{"n_layer": 24, "d_model": 128, "n_head": 4, "n_kv_head": 4, "head_dim": 32, "d_mlp": 512, "vocab_size": 2048, "activation": "tanh_gelu", "norm": "layernorm", "norm_place": "pre", "norm_eps": 1e-05, "positions": "learned", "qk_norm": false, "attn_scale": 0.177, "bias": "all", "tie_embeddings": true, "parallel_block": false, "init": "normal", "init_std_qkv": 0.0442, "init_std_o": 0.00637, "init_std_up": 0.0442, "init_std_down": 0.00637, "optimizer": "ademamix", "lr": 0.000709, "beta1": 0.9, "weight_decay": 0.37, "lr_head": 0.0171, "grad_clip": 2.0, "warmup_steps": 380, "schedule": "wsd", "decay_fraction": 1.0, "decay_shape": "linear", "final_lr_fraction": 0.0, "batch_tokens": 65536, "seq_len": 512, "doc_mask": true, "z_loss": 1e-05, "train_tokens": 379800000, "steps": 5796, "dataset": "wikipedia_en"}
Each number is 128 + 32 x the weight over its row's rms, rounded and kept within 0 to 255. Layers, rows and columns count from 0. Numbers have three digits each. The size before them is the row's rms in percent of the matrix's.

# layer 7 MLP down, 128x512, rms 0.0289, rows 0-127, columns 64-127
095:134134135083078068137080146161122109097146109136119148123100039099114191103094141124121136130134182162083155160203100113126097110168153102135084097047166133120110101134077131154079073089110168
102:109158146145103076167134008149166155159143125135189074141113154080111058095147100169113127142119116134150146077127134112095068103109170097147118148103145155148143148057137115128114125123126151
106:180179133120091128137124074023135162158092068232148143164144142100093162142175143119207090125162097120107067144105134078074104119149139116075122186124086146153153165140128116148179067125182084
090:119139143101083144112185171165149113127137074143092219085111163114159089071112131118144105165129081100150131111126100102154072147142118087101102160192096103154127105082179146130105106096100127
107:155144119123112107130157125125131107141133136063114122091114072137130049128097137172124113146158099137147050079167065118114216141150097106145095115108108120125111112171073131115133150154111120
084:123071147153186101102113163175094126123162157118146114136077064118194085128121064162128119108196135172155103164071137107195236100152151120086121110175138144111112095141134085112117111069142117
088:103083085136138106090127150090112121082123096122139162104119123121100156105135148103051129127140195105128112147135097119145125114168086111131113027137077110067107064115106080090114127193137160
084:110180157141109125120167126213120098151122062083094147126112097133117071151096076162132129108157151112112121167121062122154124140102114074088106158078116142181123165129072076137136181148074121
106:152170129162098157123098190092102111157114204120156154186123109132110172129129132135159103112143119084111138118126107171130171106148093164116152167053157124122161135131113154152166145252120080
095:105126134134177090096129240116145179115106115126069120107098159136047156143114135118111140166135141108170171105100108173119109117127165166101162078164117139096103136095134089118126107125163153
086:112122125180175118126109082156091154098146148255158129151147157086048124141141165111093129068127159146132144148076100144152162178144131105101100110137133139085122120128058136122126155135079139
101:112136116112118094144100127088155120154070124112122184104157120129097126110076165128189117134148108149104089153126095122133085119137118131164106169085158163141152162118091135158100127066133136
096:155155108155118166122184092115146138104155124110122048131146143148206129120118103113101129151143113148150231130136116108116149125118104126097117091092044106124094117108140172140161139176138175
091:104089117137152158111149133181082140115122086030108202118172109107101095109157084137090130100110136132113078135142140135116111155164122153146134142121094105102109093200148088127165138069090183
100:145113132107150136121150124110162146122199123065077182164128132094130179110129146150086153113083081137143152101201184131167090108124164119081138104132102124127136108082109158115100143142082145
098:124128128205156113140119156160068169129126120137132134144115100142165186173175157159154167104119139154177163127163140167179099162146134199109091114137146126133135168143142093100151170180174186
104:140147101134154136139121166106103170089158201078142166095111132134083203120136183120119153092176121107155117133181125118145177076073088140154108105188108129103093132115118122110146132045110144
123:152113100099155154137135075121141137123076095140136208105095121102140169148111095128095109178145138119129092176146146107139112123171124148063145081113116064083110106186135073125186130082173150
075:117122100129082116121132173079113090099090124124070130066087150133152136142089144122065133127123112123127119175125118183100130082129105112086100064107122135097111061157124127098130114074061122
111:100136114155142200133120164073116104128105097164142179117126157116146135146139110070088105076138115107164140133135161171135183166159109120144086055114085129085117090070149120142178132155118148
098:071117149099089101139095222130124145131147125166112173181175090125122102158131104144124112096117146129106145147174069097117120127118085154132112147094152138146117145166097147149130098084115112
110:144121115097092048139173063085092053120087102128062163110089099133097110106101181096107071110110154199095129146088168141090116122108153088096118129088147119113094114077112073124129094134175078
111:145148107158115112153130176128185115115165087080137094149158123119053139120130145066134133130123099125106058191171100126129145104139187191095173153071139130135181135149114118104094132129130119
094:153133128096097082124159193094148102082107100167161113153131197165041126102162125141138102104130140145129066134107070088116138113115128194104134108145069110141111107133170109128118121111148114
078:124135159139094120146148064126107083169139089094136112173144116083090097138127150133156145098119177122144112143095131110122096145102136140121164216119068103182118187126113089199099149122105126
085:177106124104150117169075201134123131122129161182112180120128091083175110180065139130100111165087137140081144142149090084107044166122107122102111134081069122117128083146171104140098111106169083
108:120135088145157179153138164066129137126072154144138146148142155136108133131085134117093143056131209155167119142101152122105096047074147114090168122145160139115178097110160096150177157140145132
107:152138126099094131164069089164190135141083123113111115150147173107084147094132173122168144079167098110150169070174182153110125159138175078118129187155157169143120124145130078147117108134139094
090:192134106116084125139143237095142130085096091108158089102124115099190113139142064098121136178109129120155159165154137121159085124167166138134135111095076146108089122159153115093078152142112105
104:144125104144153074140132209082161174111114101193154131105155175151203050121112150139101158137100085129143132111111255101105068127140159112104081110109121163142159097084135147159143131162197158
099:128104146139106101128102082098157123157127085204137120103144000103145084124167086166108136160119145121163147112097163097119140147161148070084159136153130125109142143101176191116165121185079098
097:155117129147150164154116014134149124118157138157146117138102143181156158158128136101135147064144057086137182139036124153131157158063157128184181157130174156154154160134175154135137127191171160
114:133139107137149104146086158127133101138191159156148153097159155126108127102166108081090139180061144107098141145151116152101148162127132123129164102117121177111131116117170106138197118127152126
105:118151125111124130158154078149192149138088113181126121158134146137059153115143078070138141121128128068146141167100105114122104092093184170092115135064158109132126138172103076130143121079060143
098:078158161160086085108101069137218138129094115130101154106106142117118139117116146150159140148154122161132133126125104167090103126122129080122098107118127130141137142159081131109097163095098150
110:070128176166138085146128170180070151128159190084157075171105129112199135137142195142163141119173132174100066173120102087104087139093138131132152164113164137155131150112114065119114086141137095
099:096106152116084126094082052123163118115082155067120133187101142121140155150146102103108105127088128154132109160148132152134034084125104130140120113089140104112115127098127131110081081103140150
109:159117082138177145180104153116232151134085131185156137180142140115121101161128126140088137119145114119104133109156175146158062160130135174111111096094081160091129094147255123133194117052123136
116:119097126111126099059092117066104131109069131036134113153137102142090118165108149137099160174144126138134136111153172128120106124107105183169115109205105143106174099116079142147075102178124113
101:138144186124080167114156174058089115166108117065088180123098158200121168113113116160186203126149127131192132126068094143120134153118113147096162174167135154137105175057103106127114133156088141
107:140138156081154158169141099177128105180072052046114110118162109172129165114135094138150132136131165161134087129088177159149167188174114145133138139128108109134117150136090110106156110086122152
116:109141160139140105110161181172098131162044130092119098176136108092158104140128179188136183071110123159119168145089147108140159128120156138093146183128163145129139121079143086122141171125147118
098:110174150153192100180141126164082136102234158192149058091122132172131098186123136136149130146118167131109128157108061121097201146161121141174138140188128176112159147072173177155192148187100124
098:114154133077125105095140145131113136147104127198100086114109143116155087144151145147098119170115117148096097128170163087127131107117106113197099133083114145129165110054174123107091122043089145
105:088133103110114130117099130140175095119155118115134099185133073109063144123105128143097140100109151121071063139101161147142152094045099142115150108068095140102156113157014157145127156186133109
101:113157149111149185102192138126043113131125117126119118123163146128143114118096154108148094208127139119088138132167062097195118129134091080104133184129170132140152101088126131156166131115128144
107:145137179091168103148071121122113099162167106135123103162110169120184178115107072117164134102160125110148145111132137148148096123191139116126167140155123159148102140131144103160120114195085097
105:149159150119133064126107067119153148144141154129117138156175198153163096105122095146142129115169131125069132118167096085078177190088104106146173201129160152163116166148159157144134117194141113
100:159084129085150158103125160078139118124147173141079107100091111123192136106131147094149077174096144087131143118144062049112057091057140124154129109119134192154117152134184209134111083101147125
097:152130149115149111115142183086168102154168148131162154186102135154177118160139109126126118134153165094194176095139118173107080079153093150159152167174147130137133143133146100126121071154127143
088:151106099118146167095090150103123118118094170154150154089167098158167128110133169127109099141131145141159128089144168132102158056107102191112113140157151137102140128059101166195167132113135140
098:115136134151100148161123116101112116155121064109132153072138104133098126106080139107138166180147142143117088163123146093201159151123182211142197134160153108126139152123192159100116151182103144
099:148116169107161167134119116186098137143100165062147182149133188154177145143100114139129150091152147110118072137088128128071214109103136162200151176050162150140141105128141104101126126158167103
102:147154136133158162140088141120182141149098145147132145126131124132211092133141101115147150066140151128143064139125128140131136124116125121164110166104112140121144148142073159097135142204138130
126:130149109114175161140154149167125131089142117122105074086147079077161078100119108162110194109163126147161181177165163155160196096075154042148117100138118149129170109142100128141124156157083164
106:090135147097115147135097163068172121160170236212132138145159167162121158104113129109183119127144172094110169152138101126113145121156131111137125142141156094141119167141161131114079088102169110
094:098135131116085116127150158156084137138136188132108140134142097129174151093170068116168152127124092143104115117125014090141097090108094112164156151140167093152107145135086138147108138051163104
113:121120117135123128110152155102116111152076142037061137099116178151033115110156126119174155126167249150139119162123153118174164117076113131139138123037105156118175130144115141144073182161175156
106:143165107143153156076155168078122128105139116139126164149084102115022148119112142149096106115158122158096118075200172116135032118087140137173100096138075126123130122168136106106146114057136161
091:127146136114092145158127026077139115112122075130109129170135138166181151124122140071105135128109158119111060163102118099134082129153097142115133119163122139107109140176126151137095124208088124
103:103098132125131136138103069156102151117115157149120155142097133096175105092081133109101087169116161145134145070155152101144110163117183123089056058110144143104095100120177108133135147132048144
094:093127176124106150108185053102134108122114122073108105141122119155135152140141132157151121126085146197122155139081162128159076155159177117067112113115185099144077134141082132092155177105102065
086:111127161133102131130112060111125087163083101076128127127110154119070179152120199128163132094118099130139115145065164148137057149130111126225117146163145119096171150106174128115111111040123123
084:098142125129175072113109082035141139138139146147147134173162164122113165159130161104175078106095175125182117060072155084140222134107139175170146189166142154140119150163151063146152127129115132
098:121115145110143177119101046137093145119151066092132078122097140143095166123177125109144140150128075157113126113104163071120128141112045145134172142169164126134149143136182203104122169119122105
101:148092139141129139106108100130148139165221099162146164126103069106142093133146048163132108129171098110148094123144101104130067167163152161150093140133119143170107122120112170122133152087136129
087:122129129165146076134187129112121093146137127100135103080126158106001083131105156114146145105101163136092210109083090146155120143122116137124082160132152102126106142116134171152134126156160130
112:140155161119150122165155143104159131132174084111195125084149105158081128138091062148138121160170116068135138132140146130119147155164198129169111157115118107141173166115129124120144135062145182
109:176093152164179130117177125134113110085133222089139134039099154090133187178132133137110110150122110159066161126083057129148087151112115104162156088093163072096080105131060146113060134176151096
075:119109153133144118147124072107149169147154115087120124171091135183119147083109154123095136113080138134095124139158221113142109126151155144102108138102120121148119137129093132048117105114103083
099:100106086125100146160154096181125086102151149176164041104068131083129124129097132135098156063106189101130072092155121101123065086105124131185057097151184118079105112105110123104119130090175171
108:064160111152129122128186066161075171171124126138148146106156087112117104172174076142141123118170135105162148127147131137120104126101090106145120142129186121152100139139124105095186085125119121
102:160104138121074080120113172191081146119081210060069138112128141111150153135109086164146111158136109117098149107109120125150177134095184166101129116174136124132117152054184150148131127101172144
107:125131154114145135153128102141086133143107115129107080108104146099232103146184145119172103103090125110161131126153191104090052105140146141098175133172152074165096149159102157132187137134076109
105:132131108073113132134156107131128168140088163121140081166096103079221124161128095166137138162094169123121099122134191143110130106134095146152081131122092184105128093189122145127104141163122074
111:089134138118173139120094112199185130116180208109142045131165088130156083163136139122076137077085092100143118151150051085163151159101132140169090121135161148092150104125114141118135149080110125
105:111136126135106136117130142155147144156145196124152142160172065154158123099164119126146074186105141133119059087110136153080084077117207126117148140140144065164119122136108168150154138195149128
095:137086117133129100141146206192155156104162130140161072165107136137108163140106129144128162110143145152124183160108108138134125165124137084162173133180142132168135138099130154130169121103113116
089:200129117122126142110183189217136125110102118174161131109147141132098144150139073137137140181089101061129146130116145189142069098098097125098127109083143138150159130196120143146121129117123114
110:088074159144128103130219091086125136144149186163097156156153143109181128092073178141133167120127149084121124091087119128147108131108142185132154136199141169107126163113128137111091134135170106
102:083138118132150107088109065186126131106080174145126086125115114153132145111120195094128118172088102153115179146149121177093169111109099052225050094154108124082112150124106095125164145094189141
099:175107118187114166092105158189161107092135121108099126116131097161127131120165133124129127118134107148154168117119091184140202209107181105069106063123102066099122115103069094148109144157189136
104:167148089113128123139089140116135130103131117086168158115135099131053141101078058129097160183131095120089154119134058119130152154102099189134107133166130152092132093114164150123133128165124160
094:183117109068144199148172168128131151112129179064101161095127131101094125146136150101099122065128116122079160143114179090141120156096150115114132134090137078074133087167240150094115165066129157
093:091105116133071168138093116149133116147109186186086125185156203154131069156111166148174108160159106166163181069112180122117128103182084146179132167095132147119146120138166125122080146100167154
097:123129128114138130177109188204160102145137243177144000129196090142141148129146130105132144150166103137120125152154208173112126122118140107124153145127105129123080152155111126139165123090180092
064:078133114149081124090131114131056138125070103039118132111116126143117164143105096134141100158126069071125115128135110105136113080094102146117090152107137117158096151149103118193161132116093127
098:120099104096109090135137115085116120121161113185088071120092196109078167113101187109133141164105113118107130104077049070162106081140084145114144087134070146102115120078164111173170092152124144
082:132077125100120130105174000148061065127176080186089123152117080174144105132101145148139133143153143152184112133116170191136144137145095120180118134110115112141140149146125114117124132181078098
100:122135107130070109122129115085146145091191091131126105137121183117141086146129139079073129196099090076132128088094141151137144092128132120078157105121043120079115114157163115144104098122109180
106:120093144123123140137056152088123138156097117220130091086103181109124127138167148083161122153122123153112148122110175132110093128171122076170158148090169137126092135138210067084180133112113102
115:098190145116120092107086147169043130113150119041134116128154156078198137111144150120132138079160155086140112118155115133111226126129143115125086116128112144118151124119126108163157142093145094
080:137156119156145139106166092162095117150172131218164036165106148171227082109164124126141120168151118124192088078184130198131136112135133108125121123175126158140086138124081185134116143115107124
090:158108149129093170146093105107147142128161156141081088141147098145188119092158049091137147092078084108146135126162147159160037108099124075155116107128100127121099138111174209132108107155153170
092:150151143117142087130047164170104122129166134098152145156124167114085138094153167121142168088137137190119072068165120070119255109101152065117118159133118110155195144052117124100155159125113140
107:164126072129127129131147082137148152114069171114146120054138119176116123137121188107087142068124134173110137167071168084092116065100154173102148107132148114080128105139140109090112143079144125
113:123129146124110097096135068163096123172054075181114055117139034100133137115155117155162094099123160193114127083118072160178123099199111150112105155107168059149155140093115136146133117076142118
107:093115110105180161152097187110109155133083213179144087135119143142178133088166073072132164198129135131161157124109124138140193191089133146124147091198147160123146139097133172155166152186125112
101:117127122127109182107075182178148115133128099108201153163167134093117099128187155160110134081162060130067108100069155124109241131058105174112158100109098156119112095133152113141146184167123088
106:122132128155087122134145184066110123080166132230115209144138139140028135157110152124110112102105127109153110111144041160130108083132100141190119140116105118094126083153095117145143114179144103
101:134168129158139144088176142140104132074099167108108138112131095092133136158069166125100126186113119117117163130165156095155169129104128134153082077149102081117178087119127110127167149160121160
104:121097158138065142122121165254124143132104111032120110156093098147234107127162141122112115134144161137153135145079129125086133108098124134151120161139126105156118132117000157110152133170127139
074:108146124135194142098171185108106124117122120119147170102137156137124152154144151131152123091070075170088130124133141168077176155183131131095119107127059154167160140125118141215116155124111126
106:097121160133133149119191130091117131148146064195139106135121093120131087178108146144173128116114091131146094105135158098113128178178190051068179129117137109169135147104099131120108137092102092
119:123128101167118142099116164033144134100167140079122115062179164176187149135116153087136143133134117154125123168132103162109103105116084138125150112138141146072103136119112130178153116140151174
092:113101145126100111096205088166119125174090129151125137142139129131088097107134157173168164236131172119137141139158114053171092130108140154139132139069141104152133173115129131093152166142106096
086:126103133150156122145125186140117110101108200097104095117130126095174168101146174158118108086147069111110159139023121135124129097131144122193163149130124088137132134105135180148128106244099137
110:161168115175106120117115155106166124113099127127087139144156130161144165118159097171159091104077128097139161116147169128124062119192133140147148132121103112107147132170246081184131131125128143
101:094131119150139143149131061108083119118127154095169097161096103104218109091109052144097090196118159123179144102081125082087168144189100137116110119199108138158136109103145143107091143217146186
114:155125142151133119123133123106186134201181048145130164176130095122082034117126126120183134140135117109116115102111120092159121155139132128082204180150148162164116135144159155115142099200114132
112:133104116117145121127112168082145164127153071006136141126078181123199128132132164136107144178181132142165136137135123109126146131199134044096135084143133103109102106159114135075145115081169105
094:098136164145108142146064185092139120103161093189103190122131051120074100112128104162126127154122127148142173136108112125123147120141091122132132140109097140123153109117121146144081107092122175
089:165146138108105136119123198158132107104191080247103147142116148104102076137098113156076109192125110174171174095147154164107146118134119175081069109094119084118159082142122141104112141084088144
097:162132097110101122115068162070150145124071119109064156166165138144132174158112193136130132123133122181113065136108153165161134141090155142129150093057115074147098108210095054123124152095130161
070:132116131154137142111105093164149157154110112120099100133116128148133081122076095077098073186100074132084201168155142096120207222182168087182111140148158132076101125082092163101094097188141140
112:153111132131206097142117109097127111099151129175139100083111191157108113087139116121130125113156120072118102084211175134088118133145125107149052110111120123118108100129166147110133141105185088
116:170124123143091132108137148144156107123140140110113186123115172152127181128138143124123095127146087120118155135110085091098128169125110158147106144076173149154126116168181103093082136108149100
101:164123114124139119114170105167133156126129077121191137159140165124056145137093126109134113160127131129151150181134052189155103153118111168033113115141154176131157140155148110167043158128145162
095:116103110141119130137104137144094155128197089073111220050096089142083157114103097125128157160133188069154153159147113117119157156132086113135152114157122111129136134135149166162126100010106157
097:162137114111179166157138056119151118124162160089151105154170152140123097150118121170116104133131156125077152128145162165117120145147163101154131127125130152146110154129132134155129093088155151
095:097152135104115123143156128149109137095135150092147127107124115103091218131162194167130155097092167138129058130166171164129115122119128112099109109157129121094145138119078134127112125097092132
093:087138110143105171117147089125144129103107117144164156139122137117119108127084143110126103147096063173101090126132107121075146048084117123151141139131134139177129131150153091100118122169148124
094:159126134115096102158145190121108140155127100172115116100132130103133162139115132161147139070118126123160063121114113147148163183167115097162161151163137132177142149116168155137169078040138102
114:123121156096101123114125143165094106161106090100151212155145124121129168100133107122164130110132144100137114105213103132125090093147110064138133153197140128191087134143168131096105071084080107
079:064104113095122113126099057185151096144086117067166162229164096156093130121157060146111150107141168112143152123155132140149128088113125173090122134150138132110095109085034121129100127171102112
097:136153138118146089116164097113127125135211101209135151080094153115201202126108078156149132126086097146088188107134150157151081149138134125120149143143123081161114147105133106102143131092147108
095:139135118182195176138120171107098095130128118168132181111134104124112105140156029145119132187136104131103144099191165106116135152160138061084111128138124137154118126168092180119087144103105123
109:140149110115164155118116154137132115110131176090163064108117141162065104139153098102094133098105162139111157115133163142123082172186112148159166135109130096116162124187110135114095136122116084